From a checkpoint of a small transformer trained on Wikipedia.
Architecture: RMSNorm before each block, no biases in attention or MLP, untied embeddings.
Each number is 500 + 40 x the weight over its row's rms, rounded and kept within 0 to 999. Layers, rows and columns count from 0. Numbers have three digits each. The size before them is the row's rms in percent of the matrix's.

# layer 9 attention query, 128x128, rms 0.189, rows 93-127, columns 64-127
083:507500538490423511531519494442490463391465535530455513479501547507461505460498486464520499473547457561504508509485484413560568471555499587547469463512507503508430421536480452467507535517466523
100:528439438606469513551474509582546484523520538541524567497446521463532434469553593529520488488518513516486476434490512499559465530541461572529493472528495474488537431512511559537543464554524471
099:573528453517549506453520546467535465478535456482455479503469490487484507512549466489460473440503428504470527522472473524537572452467461572586530587513533535554474513546545510490494452453470536
084:514417492442542484556441569467513497412469539530529536528478490493494429546522497497394528488484466505516530535507490557489508427546480533555447460481484482425521503502476527498593558502381444
083:499470504475503493510508494506522561481505481459540588437505444613499504520522410576504442491469489451494542544542505579566516484534462470495504473533451485522466538515562486468521580491542488
090:531455527505489454464530508514438517492495533429528466512528439559505502476509531502460464460515440441540435571574523511543528527515473500529450478464427523535475525523535483437509541549454391
082:458538445533463532437485491538521457503519492533498521559556547471458528485497501471543551592534519505506462457554546527484547521512589581478499498510539530539508542505491450600497443510556465
086:556499478508474474481519468516506473441525497518501466476447440539528491485458459475530459484560500543472517560525456563552536512575596483490533491545415465489428440523550491428554528490524512
098:558539425521516474496620465519500538599421567545577549536514521506496504470493486504499497511491537518544476469493506505492464494506455528494560452503511524511559470529541434439614540549469495
076:485556485505471469558432545531483494483544491511495518523549532514495463533442525469446537501509485481458457468453541502441481498512585468458512466483545513545450455516518552473511464454482441
096:443552455478547461501430489519556399581486456527479511454511522511468511497495498515434517428515522479465523478518445483537533505502490476526554539505529478559545499479556538492544539400469508
075:520487505441580488458507439501488521473463521475526473469528429473463496508591493547414566479523417450591445503562433539470527493492511438478522512517519482463535553487493493507542507485546503
089:465509469519502506493528444479453539515447465549493454513486491547572561603491559512520533530516512371545480474491490495523531496524531489473508511540506487441510473422422458586477486454494491
088:583464495469425462479540531501534424492497491499505493478515524425483483447527456476505488505423474578519551503490522482541527502517457506487534559486524455526449494503487461584528532575503512
091:516432421493465492482501466510581452554533551555554496486399481465496478472549533590501519529484447457513443514546516533416465442511562515554476495545501488595574472539483438472483508494524551
099:485552425493468482441502505498536529490557543522500516494466488488434483462507451417525557414513496500458500516552532534553515427505517508490436465495541545532491468435475502472492521526526449
109:500496552531405493500465556575574538521503531538447475518434488468522512469504462536538445523436473521473521465529479529483557419466513513506543510501543461498454531471468528489440506492450579
089:551503517503484483434516571468405550509457522468538519489521498463556462466502521533466482523511476491530446383460469471455468487492536521380493558485517533506498519451508482511539526462515457
112:496495538462525600444465478499452498513468392496486471456458502512523463531412498488484507577557548460607534482524487523597433460490495453491474472517609545478523500509511565537466464511470525
093:511431542462495443459503456539413607460475531507471529500541545476505494517492532466515511490533535495457579450454486515526517514572531459494477515523535533577548498473503498498501434513460537
093:418549481452475480472528418439554513496483538526582562510499511491527494533533533488495552494553467528540433518511582456469500485546514466525515516533487485497457522530413541545508494459502573
093:417593430501527498526492544474509485538478426489523565540509507513530522535547554481467559440506512514516451475529529461445495528513540471507544454451536497463487500458463499515443476569554482
091:466501465509582486502575495497529473491547515513493523497487547495485531502455486508487495475497424537515447521494497519540520480467552526474478443538555506567453477519485553481492551533482467
088:456510550513468515533551502514552566524481386488484550443518540546488523444452484518529540540562515450515493455507531516570568464495492518451562460543496475409586532463483478464450471502453479
095:462454450424470606502587495482471518583548509532495473393503457489508452508496520578515533519549490521493511470506490523514517492540566432519480462519472468476485455529536450459511538596418476
097:538463528449445468460514528493499512461516510480537507510529546478552561548465440431447565510524475520405481501513488470444496469448492548397503528522483544570511476520494507547532517474503438
089:511544472439507381512465515560448468563529532541476443557451408471482528439572475541507538561478473550538535389519529476466462443476554484538538482496502483478526482513496499492554497490509527
094:497501540540505541529522470529474455509507492496490536509577463545468545531518389493451431460487531529505486513552519584396496387543470516480573475489480464482444498520572516505534516513477494
087:521531567497474517500466513499479560447539491489521452512485456423561475469488490469547409466500543474533511534517502497501532569443547526486459527562507506462509514500541511445562518434547477
094:536567552505491500522543435508403540526486533493546491440441480519488468497469509417481507426461498484472505534478543432544511466469539416531509443541521491520529515560549522424535510526451521
096:485464508518418494464488495517507462463523452372481467522518428527497400433519458541413522602516524478512492457433467498481471527472541520488499477496482539421448582527483512455512524521467501
097:488493528539510565573560526497562525499529474564474548506448519470523531542495476530416488485412433470459480495412552510526493481477572527535535475474400545554475481464480479486506580510510523
093:535534502625467544528502527495520556459495529574506505485512465551478494521521469450383457436547488525512514445427459470487471510511500476502477484558532542568539468550504537466495579518500528
088:466519468510508547561580441477495495517491572569446470559521516539464519528532445480553533445542487445530451462519479484513495527471511511554488438513494506522485436497443424549491449490477536
092:577575548500508448478550541511551510536539532513569474553518508495497576515494492502444504535447477450498445496557496483527503473433536490533500554425541484563460559557522550499582490537485519
# layer 9 attention key, 128x128, rms 0.197, rows 93-127, columns 64-127
079:600499523548406471512496534515419491419478548431435429530477533474398485441423510459440486554485540501492513499530515523560511488537495496539584551488553511491501520479495494553488485509533537
093:485436487401554485503557521516480460621507471520489491544501470548493532546489540539420502515547509484473524504456504480485536496582510445458466458463469510528525513416519516499510573458391451
093:554478548569507487556416497555485527429460482517436564503586614505510486464471501499477478562495480464565487424519446456451497501537508418432463529509519535439572481480442527498460493529424527
074:503502499504503514483475518510445492481500467509480569480511523386412475495565533497518542541487570509456548524481541539473515423450508515467523494446574554524538519517523493448474472497556485
082:436512493519540482526477494466461550483475591512485429558495510496445494534477555410454449538452474535554638509443492570430465521424503531512544469487489519544523496514465501527510511538491462
088:451573480445525499538486471475542485514498476562538542447579557471423524448463511502490554496489462496541540568470518454539495403483481499545532471487524473488544470514475503499516534498539501
081:573523485516483530511504432539578451505432497507466580479478487471533462499506474441480523507496480494481431468512599541522384464542577474550448464503536557476471448551551497493516513522563439
100:483486609480446518556489451504467460488508468486499471509554523467426512497519484559549542485473498485453527523478541516569491409486473467552494488427471465493622524452431534495464555537595479
100:457426570493493545460445509498476427500561442496467551541445454460589573546435516459553519490530495482492448467522497570445448498517522526514538524412509439535508555528493471559476494491483463
088:475483518462471520522514436574511516501534503500473513460491461505492528534477457473543406567462458461502406460517508413526533473480468433488435447551513563520489425514481448555419505472509499
095:511479474533436501526512514446520501536482469478523454507490486432454501548512541505485569494516456510475559531525529487557497490600520473498503528534533544517527487564523606494548511515489492
084:492599490506550469499436480492443406526490458547465545547480503516468502432535519485452582510500485514458579556501566538424475538454525533420456503490486504503527532486507537430406531488480459
099:519456517549513508481543473488445473478591531479562528453494448474450436486484503501408436452562525582536504494437495516550478462542462562533439544545507450564492517526524485547521546461503550
084:486514470453527428516510453494462472534523616462514542566546565473471554468484490567476479421609549505474582508492496551462459530484450544503503474488503441493476486510511458457536514459462506
085:587526436443519476524423518540508456438521432431536476538517497543505465404566449444606462556515458505481450490490521544587459455544508493531460539541579457544511469510504471491414563528490519
089:487497460514448470519516455406513540488473559522538477446460469466519501557500472544515559507519579515553538571465442490388493538488459508488494475482463464489506531541533567438505546516520515
099:484545518471576512491490515535525540481470539562520437566562567527518487514502541521482468493437520485590505521443513449483490526455542401512451439495561452490556513507489493477444528572426515
102:476495435479524435525456502533489497562570539589488522464457517526502541423474450462440562489544472550480513559540464430532533466448480481553457513517452461483546586511572546469469476493473493
098:456499524523545550527462582530454487510527477524507431563503488477513464492565548534489448437585476543491499450506506537507417575472488605520467513500547489413488496541471509447478485512557484
092:525460568436451432480531509540465456542504475429570491514445448482498498538493478549436542552551523480512536515511497473576482500453418536526560566473442428502529552524472478456498531493523555
102:576438434522449504568514498450467415491555458495526455461419508449473475508502553545423524467590514529482513532564494543524451503480452507501518468482547498496509519532512507522477523450520530
095:500424489563575475545575465394487501521537503457542453515436515558408482551525533490498490422532425469505534500469472502482460473467531543543494495425544491452483494436509498540484515467465442
088:517477501532477529500457436519520484469504487470501550441561522459445511479542489480463463555505506556497512416459480423524501547521538505422515420529534536494488438500438527528420418449529535
087:543406453479531526536501503513456493498509589568501456517485493497510445590450529525476486491480548498509524500470471529433534481510499425530412560498511504520485512531529494504537464439554519
086:510537502425457450487461475507518408489447462452470498501470493499476537511460509484518558552511519571543452464446492517505466464510512526505537641542532513476626458485432526471506521467516525
085:508589540590404514446517501534514514431501440433475566540523594551448574496530463491477484518542486527526576501485531469523538561474410508529459494484505521525464516455478466500512562516511508
086:514566445500487545515496472494581482417544488519527484495499506554562451570423533496523524516506566505538481574490524494445483504506548529543449466483503580484485523555494505552410483530421544
094:536517437470567538496543434514501548523528468486492520465511495583429477492453497577487559488454472480506416468545569528515508563471489504473568486565455504528446447497522531506540519569489568
092:481470502534503522517478527473544548496413577559475431458491494569546504518504511470474516537529505505506591509404507468514468529511506472463602504505441428483473504532489542409507507508479488
085:513472489515531482509507540476523470493522463386454505494563519419483479520510518511484544499510506467578536531518499533517574519511496477402552471432450481442622445493450498527438476490589501
100:464556459471524520525429476485472450577468463545518471484426550556521544471416457504488507489501471452547510500448558503493498492477505490544518503538509488415494518452476443511524490457458511
092:490540608514470484497511471525585493431490514503496476480542522515525455442499515475419474536525507529533553485474497574558481470563530472553562499506613556516510444504522498515533416505464494
090:458448516449484503443445559503475505502541425479508482508489586397481504508531494552460479462513513435481474520496477503553569449500499524479545488519488501541530423425499492509561541510502484
091:498452551545510411492469458489495504437546544447554508548466499471462408470453497516430496527476582482453449525523510554543470461483529513508544546507489504569453555396541495488465563469491489
094:517631513539507529585458485495497478476504481501495559494558494517535498493512398482543579515488566431445546486516459530542488603537484544529516395536508564504517464544517471496513464474438512
# layer 9 attention value, 128x128, rms 0.267, rows 64-127, columns 64-127
083:415464501530449524532478463545521459551526423525545506518513588534478481544540445481523551517507488493463508517514473466486491527531488495493538612527525473494452480496517483496463540412377475
085:477503539417504471507507518512459470518503533478469535512435521507525485569497485475517401421433531488427532498455461471490479460567516483509542485534487499512491528475546427529459456491554547
080:522514490552449543521465481451390531554537495493468462568484503469528501562560514485415467527518445499398515517501418499506530421534502484471485526435439503546520515520535507525439520506544457
085:488581503450563518490486450525543453534493458495518404505476480452445464502475499505511449520486456386504482549480457515524496553467535495523439417541506445493447515461496495520487522495539503
078:555539541393506494488475507526598460439466528554609503474541483543529448498496487497470488545481436514524510532590454537534468457530526497548521522483501471518482492504483545459526476432459551
091:569595544491565511461499468482509421473521528466449523544456427494521414484471508500504483480563483532499494517503536509549543510480466469430555501450403470488513565481492529497485544488502486
087:500467483527487527419483543471438497529487467423525528497442574513471548473551496445497475437555483433481506507473579483547471527428528504520466561455527508515484460489488511551474547488437447
082:521503452507557499563549494493475474608510498483532506499476524520505488418489545464502532522470476504532525462430459451480420522472482509501512567485483478591511521426550472484561561477488506
080:458484497540560479456536468442539529524485501497466492434528507491490557465476484514388516529507521536489551480481531429495513469509568549449496507505507461471574487518460427510452460574517587
089:487516535479568577492505416447484473481475576444472399582473494462487542473491493478485486485465531427493592556532415485443439560468517475542482475428478518461485474491479493497510485431610495
094:494481429511566507497471454477506435472490455465454468484518457465494466525534447497464541468558439549498502541495531544488545514469542469505433502542508480525385541539513523502514488541477489
081:525567550467537547474504442429462482595464511437562416521516545601571567471519486483518523504510474528447460518483538513468533489491413448559415497506490463553453494464501556563472531486450413
082:523528626530489563489509468508512447512540466522524485486485459503475541486564505502472502560554510550593517538584492500393557541486491476555558482524505514527564470508503509421531513450518444
098:505477539483485449447506487473466614558547477451459542530463534542522463489542478521534543514552457449491528501482470497482587599565517526495458519488529474502457553464547442484539482544473498
076:492541440462491397540480527444534462442443553473575477419491529432498419429475467497501561526435521516472441466473525403489528577494525429378532506543543526557514513493531482556409528469535518
103:479443468527422479491496457519524528545607526471474543527502544480518454539552449415502516435519520432477539468498511534511453525456493466460471536484486498507453569451537534539448486427529517
079:564522499533468510462495512493555489522456480463542530425454414571492517479510492569480420485546482588470529457531469503498510449476507531528526478527500513521514461559503483518559500538570494
092:558528550461525463508506421481432460440474540461446473475420511492510514439474504447494564548549539509426530542543563497423520452517556530593521443519491536491553504421500499501515501533522448
083:531470441458417512532529529468568544459494501408479525518511470477514510573472412507556535478570581459509463467487523540497481462507507558500489573526492434484447555528514472514459512538538495
091:512470461466512461544490527534548508514525561431557433440524476495493445528453423451530493589505428521489524483439464457527515466552443485453512468485510539436524500475521471489495488450529405
084:555558519507553453490527490510487564478491430549550509542526513464557538524517439518536496516542519510452517470597572519475542517560448514511510460611530495575542524458547506477504440443481467
081:519494540541487496561477488483428566541535509440389464466475404538492504542502509505492491521462518462434508523462453531521459457468507501562542516533534440430522482535413475430493510458502487
094:547528443513473502467498494487469497532470492486490533482540530522548430552554474470453439515483430541483469528432460521424507488526501500477490462467526472436475533438518480542532574477535523
087:525446517503514528431535520499483433522432481500398451507522479476528427541494557520467455458469474521530524482464546569491464510516540532403499403487575473516488501459459508490518496388512454
082:424496438635503500502507459475492495592555517454504474540539507494480402520472480528444498475491529512491464463473493590524567532519491477494515518454536499523563504504570509483479525482480544
090:528486485502459460488488570514457515529509493491510537489500437477478531563445426516540477466460532533499433533486464553476491518481471488486528501506493530500481530516521470521470542466484441
082:518451515501531532521399463504496546533554585522475493508471446464486516518595564511475503484548537468423468475544513464521567381538445525536532437547515480457512530548463534486541459447446527
088:579519505467506514496518532541444453510512423560498550497422529546453543490426553538541503507470467487543452552476546507526526425526544485512527513514461529499515434513577515552478519537489383
077:504510517543512415559472484503500511586493532490460503533497530513545553485446430501502406518529542481485557508448499514470540440463508495566530513520552509502467560436471495563427471417495560
086:475501451421470447520430495543525460555625515467487482502420552462501509536493560493474528540568476552460493491499479401472569586489474558530546553473506536493497485490485518545483512478543461
088:518547459587509520456468492504538458473521461518562468479518479500475467485555506515497425481504546467493511536468544530494535467458534548542503560501490523478545464492506441508496490530517467
085:471548565477490581488490505507482500466611518501452483471495560479522467473572494523504515520534431492501510480526480541479549541420474476557418556549478537530508540517437510515575481503494498
087:496511475440521547505512438561538519554469446479455544510429493463486490489421473481415482416548517459560520500496503487554459534507462583475541495479485494464458533516571501497510484476525473
085:546580529478501512539524523444493524498406467484533574528505474482538494459497530607504453504531535465503500511460565397419529492490478616457564507578465509490451503525458494452530473424453493
083:572516540544477433515548464566464566431504573550479494486463475456497460484491525464462512469516506470483457562595570478511475501513560445502474546502509478545579548535515471517532474518462481
091:440530515472585469561483578483494487517433488450497489511492421541487474468525525516493426538495567532464526496485459494475526491492487511498548524440437454499435542488524486481468496574482457
090:421538502492582476499580460416513487504493561421550429539528530467482499494471536565507478581479476515465446440475508454433484508512555495551488557514510478473542560512455526562552516521512498
083:444522459517474496493500601474508449537447479504533509485454505539472514525443463466470486460494488528574464509519555522529505478505458500549505542497506631507428473470553478484430501479512597
081:496512433538460424484517486462487445500509546452434458501529544505498450523491488487491467490435614468498509554489423562467474496465513421493489534522521527565468504509438540527520475527496521
090:470546510445572502564488534412488514567525445533495494461509470498496547489520494427558529468577545416526530518534445557461526456504522545527455516410586513444500477507453528516535485535432523
085:524501428526488519495583572566585527535429517534514586510541481483520558461492569526492467517504485476556501486519473484465428427482531520499470516518491531503477505577577498422499510567462488
087:513528530526548461564477474485518456468603539495423479482469411455490398425464446479518538473526531488514427507465520461515507485527498489544489563485503559516471560547479405592434473481502482
085:542595469563522482521512540480546428515536499437469450465397515491515488511574436510567495522493468511455531538589477474542513486517531510484480457540488521523488498519533481469555508422488407
088:490515551485520476464454447509497504521549518495508529428519555486495575476514508504489478444561525542507497460472539556471441499515497550522456524529466515539487548513492509447468447446501475
081:548462567456556480528461490543410457499523536482490489456502537509545460448550508516546502399503414435514520486527473566508512499460399463464567503439456475516489469509454509497452449544429468
085:573563490533548453530450526505497523524549520543470495399452575572560526535501509462484487518470504528471515459513473527464557533528448513467474527495481545441477514471493428441499478493501485
085:494522499571519564520559537477486555505503534531469430440442528380454413526474473493482566444529535453573450554439497524582516521459469522516448532505519499515562561543445499536454506555470537
088:567462522490564527496476491475501495534479486430504487459467467498491415493487518462492455489489566456506493491471510512478538412451543535470488479515482587488526399428441543520502499539527475
086:546419539454510532442479533487479570531470448596493543470422449481483452426552531426502474443507480560463527590518473461465446542507510421458488496461534456445536489515491521494459496459516548
085:539494511442494556469504531494474394495451475485405382476454492495435450460493519541487520532455526525516467547511514457545401535464510471505415495530473464512497523549588531449519427499522488
090:485499549446506513533554466471511496538511541530511507483525428480434526519446503427515499515505415554473489500449531513472451503514497573514477504556508449439398547531467473520526469521499541
090:417493520561446548505474522450540552579531456488499490451505488542515467486482396505571531560496522500529541537476585445511522551428527512527490552561530520526522516470541487520507559491535458
097:493441552491482508571513489562554455457472500497515462523496442526502506481494481590561465493497474514494526553467488466442483462514472565515508507463464516449487441545496483508502493457473501
084:483480483564422476534521479481509534514467479459507491452526552513518510560411511436430475462486506560466469548489485474489444557506524495558542530393612518536471496482473575482472524497479541
080:508511533458504517466485468514580447449551486449524505402479484454501451508440457512441473486521448540479487512430574529515497486508505457544534482510485477501541468467402468537461565542504462
077:522453484492543562525508601557480567516521547491490548600520497482496473455494429515479548527470538502438480472499483481459505515535517576514465503494527512475555463517517595461477573562507565
088:435438511580428527495491526558487480541528497484451470463472444490481613525510581503493568489486550498515513477543474496561474509567518613542525498521421421560484497505461453496460480479489468
082:585454529423558536505435425441454529479530440500489473529510551484460426475489512459546497497578500498507498485524526509494483473493501475421486488483541473488533504491459437442478515478541523
079:479538516423506492461442564458391499466555570526488481472539538515518498535533453473427484506459579496521513482473471434514524512425471500516540492557478567497513464485543535457502479468503498
096:559467481524516458490466481567492495459563530510518458525480498506503471476499545516469520493481492542484467490448476541455543492499459497503479541517518527495534448523502525485471428482480474
081:431540539541505462451523473600539548550525515549469522463487490449500518495529491497487554592466491480496601501504532453538427437481424487512469420481477534419439513468480540556476506492498475
087:500478397374545534487499495524530503498466474561416531502451432529485490485439486444577533541441481526528467542498518545492444500513467443375529421493538494509482431476515410436489522516501556
091:514442486486513556465535580517525428539523465511545552545463420587502538527466526468548537505470511556493461454517512478426490500506508544536526543536471425459537461528475567463542538492477529
085:476478546608509541492479473460538547512508529488519489505484535471525476456484499563541450545458496405403452480481533510498530575490530528477467525480577479449432518491439499493444518496472501
# layer 9 attention output (transposed), 128x128, rms 0.243, rows 64-127, columns 64-127
087:484447491498558544536478470453531397529485460477569453492534490568514543524494448455561516473466500415478577557506540543472448456516463507526461473489473529468490443458518443539484431538499492
091:558471521460437536511485521524565509478480536541486527514544503462490402494532493500464479376472491577462529492396451524518564448520458483563496461545495471571539555402530510478523509503544509
083:479513502473574513447468478561507467549594509451391487491483471490505559480557513543537522519459509487418513480509505549460480448482519517454498449525443484500490573525511506507468492554466443
086:534480553508435516490537597465491577514479501493565507468517488527505425530515523479477498531523447514528444518514470493525479561427568536498472515490432527531463428475552478579545551541559494
087:525475511500509529501491499438541438459543574553516455528452455492470542436483515496471473512549542519454455571514436527505427503476514505500539516502513478449463434565478419471497526485447449
092:461471529480518419499475560450540547420489571471498447453456511472521450504488466547528518472536517529429522517510474517516579491578444541514487506458518570534459560576526470424543547476467490
091:549513503519498529538492532520516508535493487475529512537534520479470480523525451507482479575605461538483502569479495606534499478530551547574455461474471453513538423458526532511521434525535469
093:472479476497606475488506519513444566563469497565493463485548509517520528488573414461414474548535496444563494464453461530551514498445457468464472492440534514487516528534498548519511517503496502
086:440474556490541491472541440533500491575495422499446476470550481503555459479409461482478523547498518532489508438517550524521432511456495431557520512574503521453502530496480567497458570489544559
091:467468523542513535494566578496492528501511479476516439516515489410493453449447553445532510454531511527498503490465496466474476547480520492460466521506430527534517574465545491514523505475568507
098:525526467496427444592573449513497531515479561489457504424431469480529414543444528442535447465467512469493519549519499523523504592496503442451454567501495506517440495514473438511521557521516531
088:545465512548565509416540530496471496481568499519486432496510463477456488499507472473561477433511519480486471558463497491536442496484499416451527473523480526538532437529506488506501557536526416
090:508492517490546527546491459516517485480533526444524512542488521479610446481471443489495509516491529443521466482526454427498493474386473468493535529537512573501566488486482525517430516510432438
095:525486490486449467546512502476480518524484559487525535494578518504486497535519433526576493541446473435483538510479536466553437543533480408526516493535409525501519491487534487476470485564483555
083:462506553538482496493490467435458524508518500451489506431472525538476433499419432501518522457493464579504485448498494504522598558523568544526574471511560461517497568449442499452482509491558534
108:516518491504494496579520498471476541494421539470556478485450483506502498533468532447445505435504477551509461491472470569485472477506486469514440496514466492480521514519615501433522524495509516
085:510461504514498571502504545549475480532520551523543533484421469501451548460514532537584423510563475531525534479472476491489523559533550555547529552472479565477502454516455508514521553454503575
104:530432552501518469441542462478484559524530503488433529461483523473478536559474448440535507499513523540501467476508520485463497494467473455491480520508506475551527615411437470551445522488624508
083:518533577530490550581587489524472500506486520473509574475477458522512526540491513542550491497481510516504542540445530511446489538553460451475509507477447456509483429518523494472542485507515570
097:511518525537505545479493541492560521550523586499497460538504485572438469480510438523582521521556485491452416439519505459448493459465442568501460533478472485482585492520532494532457534490523578
084:458538502451546487548521498576463551470509513431476518484561464501554523607493409439546450481488516534563557579527481445443542515571496476516586531492473476512530487481496467531488575434452460
085:522539528480469483471507488561517503528501430479541461496525477478415514472438538537488581541468493496485560453485452525522523449494566492497479563527443509431454550527441425486465502517535512
100:513508497476517487498474497483496459500524455537479549552501435457442490489525479514499469454505463471445507467525504530505499521579443543548474458472434525544488549565484524496536532491535515
084:505489468505438519530483568560469532477497543440541541448521516455486469519531483429443513513536426490543456474568482539475524469512484452547459485427489487537496497451425427478526596548551438
087:535518499560544470474548498513527484498517549496505500456500457514508504474439455511543477526397513494522411493493567530483559513492516500458447521467465539507492512552558533452474497504559462
091:534478447451484510547458486480485515526459485462530480498496497527479473490508493460461465449446501481528573442479417525483519366572457469505597512531542583469479538503511471480507529463461535
090:541511545470501496516490479513440533484567466478514511475517459543469530483512514510586568523493468516433464520507483462432525492444476521510484503567468542489451469496458515494500498461426488
089:528577471478479496449436480571521413561499518530512511522431563454481564475554480497447562497422470547492503547497501482506525460500482549486536487507548497507506531540443526575436496524521544
078:552451546506524559528465483601501540520503469556485541481501521476496539555455455539506443484512459558502507457487524523507466440510495561456531526447571497482472541571509569505485554524549489
087:515470444543503493563505563487487496526533485461521561543516524592528500454502483490504494433425482480481412461525512526532524554432466541480557536470530474588484520472492531461517446491466435
094:483469410461516460461492518503618472479528539487462551507496490530424476526443451557455472579435404502531509451523500559530568490465487545564521521491525505416542546479522476520466475491504467
092:468555492490471501529557515424455534454562486557548487553533536508538437531445492494581461541465459503429483512540507408558426491517491532574448472531489550498504497482542499474518519529444413
091:477549520480555526470519564478486499542386522498534499519462512535586579444539473524553546492507521456478515532518547540489506471483514494531470580552480474446514536479493448494520475459516554
087:505464442406541525539473462554490527519473540486497535489482568482512447497531505474561469473580483464456518433454499520470582547540485471547564535443475527452534540498450501497515549523458572
083:495541472465560441546420512522502503489458479514526429439559483454520437468477529514521553530531506559449557537465432515523494487456483549505458449586567465453457492463466437495468540485440513
101:559511500479497407437395546496554463506466429556502531488492480513467485455488459516462430523443589445447515606504473542504584485501457489500524580453496504454484513489476541527496507503482488
098:452538516528510514520512514506463575611508499510543526470562544542496493470456540494550460553595541492444522544462499451441528509440476488499476506500483517558523503551475531530522490505538455
089:541479486562577547473528495518530463479468522468501478481421467509470494513548490477425415477502440548550491466537465501511530476500428535551591569453494549503537509542517496577480472494582474
087:503484522547490474533496478517580509469514512547515534430466510476430460468481583502510478506440592530529485464447500552456528461569485467532443521540498395558475528480501471442559490540588526
092:507500610465529572496538519507441622553448469550526531552482498521476495512493498497494480560521521519503498545591465547514487541514565515485537502448455547468475458495473524558506461513466473
087:494513496440520514530469514516547536599424524552532529484482511527557524530572526587434590468526482452496530529505469555508548480449506480533504535464524495484526479526500494465527469481448501
083:579442467511429488535491441488514579480533534496482544503453490549505483423406527517481507557515525525459499508451463456554522452485474546526483562473545529500500518544477486472480462497521480
089:469518511553495515500457459538527547557426554449492443491451512567467480503514431509580497552608498478483534473476496493502533494547482511520463506503491473503440502469449541411508590487492510
089:563521474387528503520491514495492591504501512520548479453519505563480507530556530500529482501507505474492492472462499491518428455452518531535451493478433489523478504561538493513481500494450455
080:497505564454501528513467543506461486487548515524524458472502500565493497538557492546531504517457570502402440562509473506518477447465503535465420372465445522465482482412458516516549546519548436
089:478571465543471502417463525499511458421519526486464464547563464543472488551511486465451515408440477460504533570493490519582490502452490475490514504460432532445555520442469512476451488533399546
084:534483503534519481457593482549419446475454473473543500498471520511474472514527588539523543551465473522504544446504497476512541502531498555543408504534535442459476509426493476491495534577428529
088:529488537491500498557478464547426525550469526446455555529525482477440446457453468483439498508572577523509504428470525579444522488488547509505555491448511549483439583484484571528565504483502504
092:477496457536471504506466498513466524549548458491527563497461484467459544497441492450399511511530512512465469519520523477473548513471498552494548474507424490510550566443506485501450510561492506
086:543481450531481536506481554474512484544486570491421419469487538480480500499511521445524514506531493499562477495407514398496526531414494495495424467468526408568496540448445505551514527521539455
091:486508573483521492540528509567462521472513556503519523545533493550464477514475523509394546432556547442501454525395587464476505516483496530590518533518564492520484490520493485549521461497488548
098:519495533498411528470569459518538609550499456495475493528501557503508482569466418510491457514550513491520551447533503470512452496518440522519462536487522499503572487433498548521464541585643432
098:473482406476532502486509509505564431501527447539480494549496535508455472536471536519471553499503490495466475438482485522482490552466443488483483451469528478406540510513491494550493513443540487
088:498499498560492547549509477580562573549497499472575483498478517437504521525499528505484500477512563527468522526530517581449583443515526490433525495414520442578470545507466420551492459508565524
078:569483556544469469518540507464563527460527513550527473476523484537532512498450480486443532531495475504453526461532444478508544477510474522500500444439581561487471512444448489546453517434508542
079:500476546436524537472511496527545525524486479451487500557557534503501469476567491484459481480450559491457459454470501513489544479497543532544547473535554467463587483446493504496491486423415528
093:478454498530527512443507529479498503529471413460510456561478427515558533498552536522562506556370525440512516414425522485428426429489497517497480499470492528497478521474471547483505463521431497
089:544455470434451500567502476531418509456452483502450483497493500543401464451477411465509526508565531533420442484474541530529476534426545541470517499491476546523525485455498502523420519501449444
085:518567524464470545450454501515472562500562536490474481506549545484502444503526614507483462526508472471523470479494481497515495468449494508450495472487505531495538504520502525478517398468451441
099:509517440513503497503423536485488452440561490563503424509567454477484491499486489467547504482430490461535414581499547512470534458500546543509430451550506496469477443518473479512522484432517496
084:554517521530465488502458489486484528583485405496530459537518447536534521499530513471470445470480527531502445482584534413510401472546476496536455567462476527500523511532541472447505592536452460
091:507457445582536502493477497453501494453506488544540471463446498471484456480487505481436539450534514550539429497510504520507511532457505513441533534435509540534503424453470498471476519459517621
097:489536486499518434482527563452529536494548497460518504556507573469571495543472465491499447474545519547528501543511437501438554552539539502514529467437504511516548401563510543469534434480431550
089:479493440513412506554504536506522511452567445442430548477509487535506468496456534516398515478497488487432523471422551509527445566514501483516534468511489507422464439473484437494529484514513472
# layer 9 MLP gate, 320x128, rms 0.267, rows 0-5, columns 64-127
094:498535417442450528545440527533522494519467483461500524511524473516469567468510514462480449470453544507491496494480440471479506538488454499517518487535491539491461535512514585502521481444431537
120:537550517522506502520387456472530479545437486454483516492490439504547491461453508528582490532544514491411473473525440474475479464528479480521475482445474586467428468474459489537479479487511433
108:461515525463413489493494498500516457511440519538440515508485457468414509564430448495480561458469516512519525524515503509449478450511527436512476471511446518404493456471515441488479443522505519
102:546481429524487511562533505463490462407478506477462513554463549475540423495573515485534483513490567502530477505487521493490446503399438471493504460568539567486458508563464497443464471483498489
098:510491537570496531498412479488550518458458488497458488526491488521504474530477451524530487571550510516536533484517487496454482491508509509557410542427555546521407454492436504499550500444493520
097:454388530545478505499564521444501459567552437444494535430447512497509485504494412441517508480502543536489584489565416505495465478544513508482552519465495539504554454489551430535567522538539497
# layer 9 MLP up, 320x128, rms 0.251, rows 0-4, columns 64-127
095:511504549509431533488480547515408514551499512524453548615490479553570531464534460500430440515521497509545488469444467472536516535483379523495545477488495534510475543494496469539481508454518500
122:585429540514501557446486475454483533463431550506491536480526494502443470517456416515565504479527449516463546549521493490542472515530489532450562436491439473503504518525466468535509551558428433
099:503531524536533546558519466504484490538417481520425420489497513516507528517492530506527513424517531461494536554391487541467500462452481521511520465565455443495586577536542552492483489459536461
101:452550459471513522476499514519521478588457522475432484587543494467507488454472521492426467463493605560518455485511507450557500518494484553497427609516459492524523456522575499464451465478474437
105:514577450453529552524466469507493583532524441519481459478460456470448509510488424497485506453422479505566493490546500502525520475488525451542491469471449498493567456454481542511511486482409580
# layer 9 MLP down (transposed), 320x128, rms 0.246, rows 0-4, columns 64-127
099:423485492556470469574547516520465505527497515566500538509471484540540491509480492455483563447443511480543531570422586524556452471411488529555520507491456536488448509557519441470566484477458536
111:502522449473532492529557415492468501480482514481463491501445541533564528502431522405571600544536447435476448460495512527503472507475520455499505483506553534556499513480517445485594498494496484
101:544464576428483490506534485548580481519493482462455495470511531494473567421507458530494508509594529500543496504483492520488587532530516527533477518462529344480466508524500554552516530535590492
107:502483521535475476445504517486551479525537574514442532475522491457538510505500460524515596464445528507469538420516445493590545499458452543497513470446496538514455562527478497531498536553508537
112:532507502500593470419506456434488539559561461468483495482521529510452482472495517465512560496577455477506496454455434467476374473503446510532529471552461533467493584530538481470531466512504462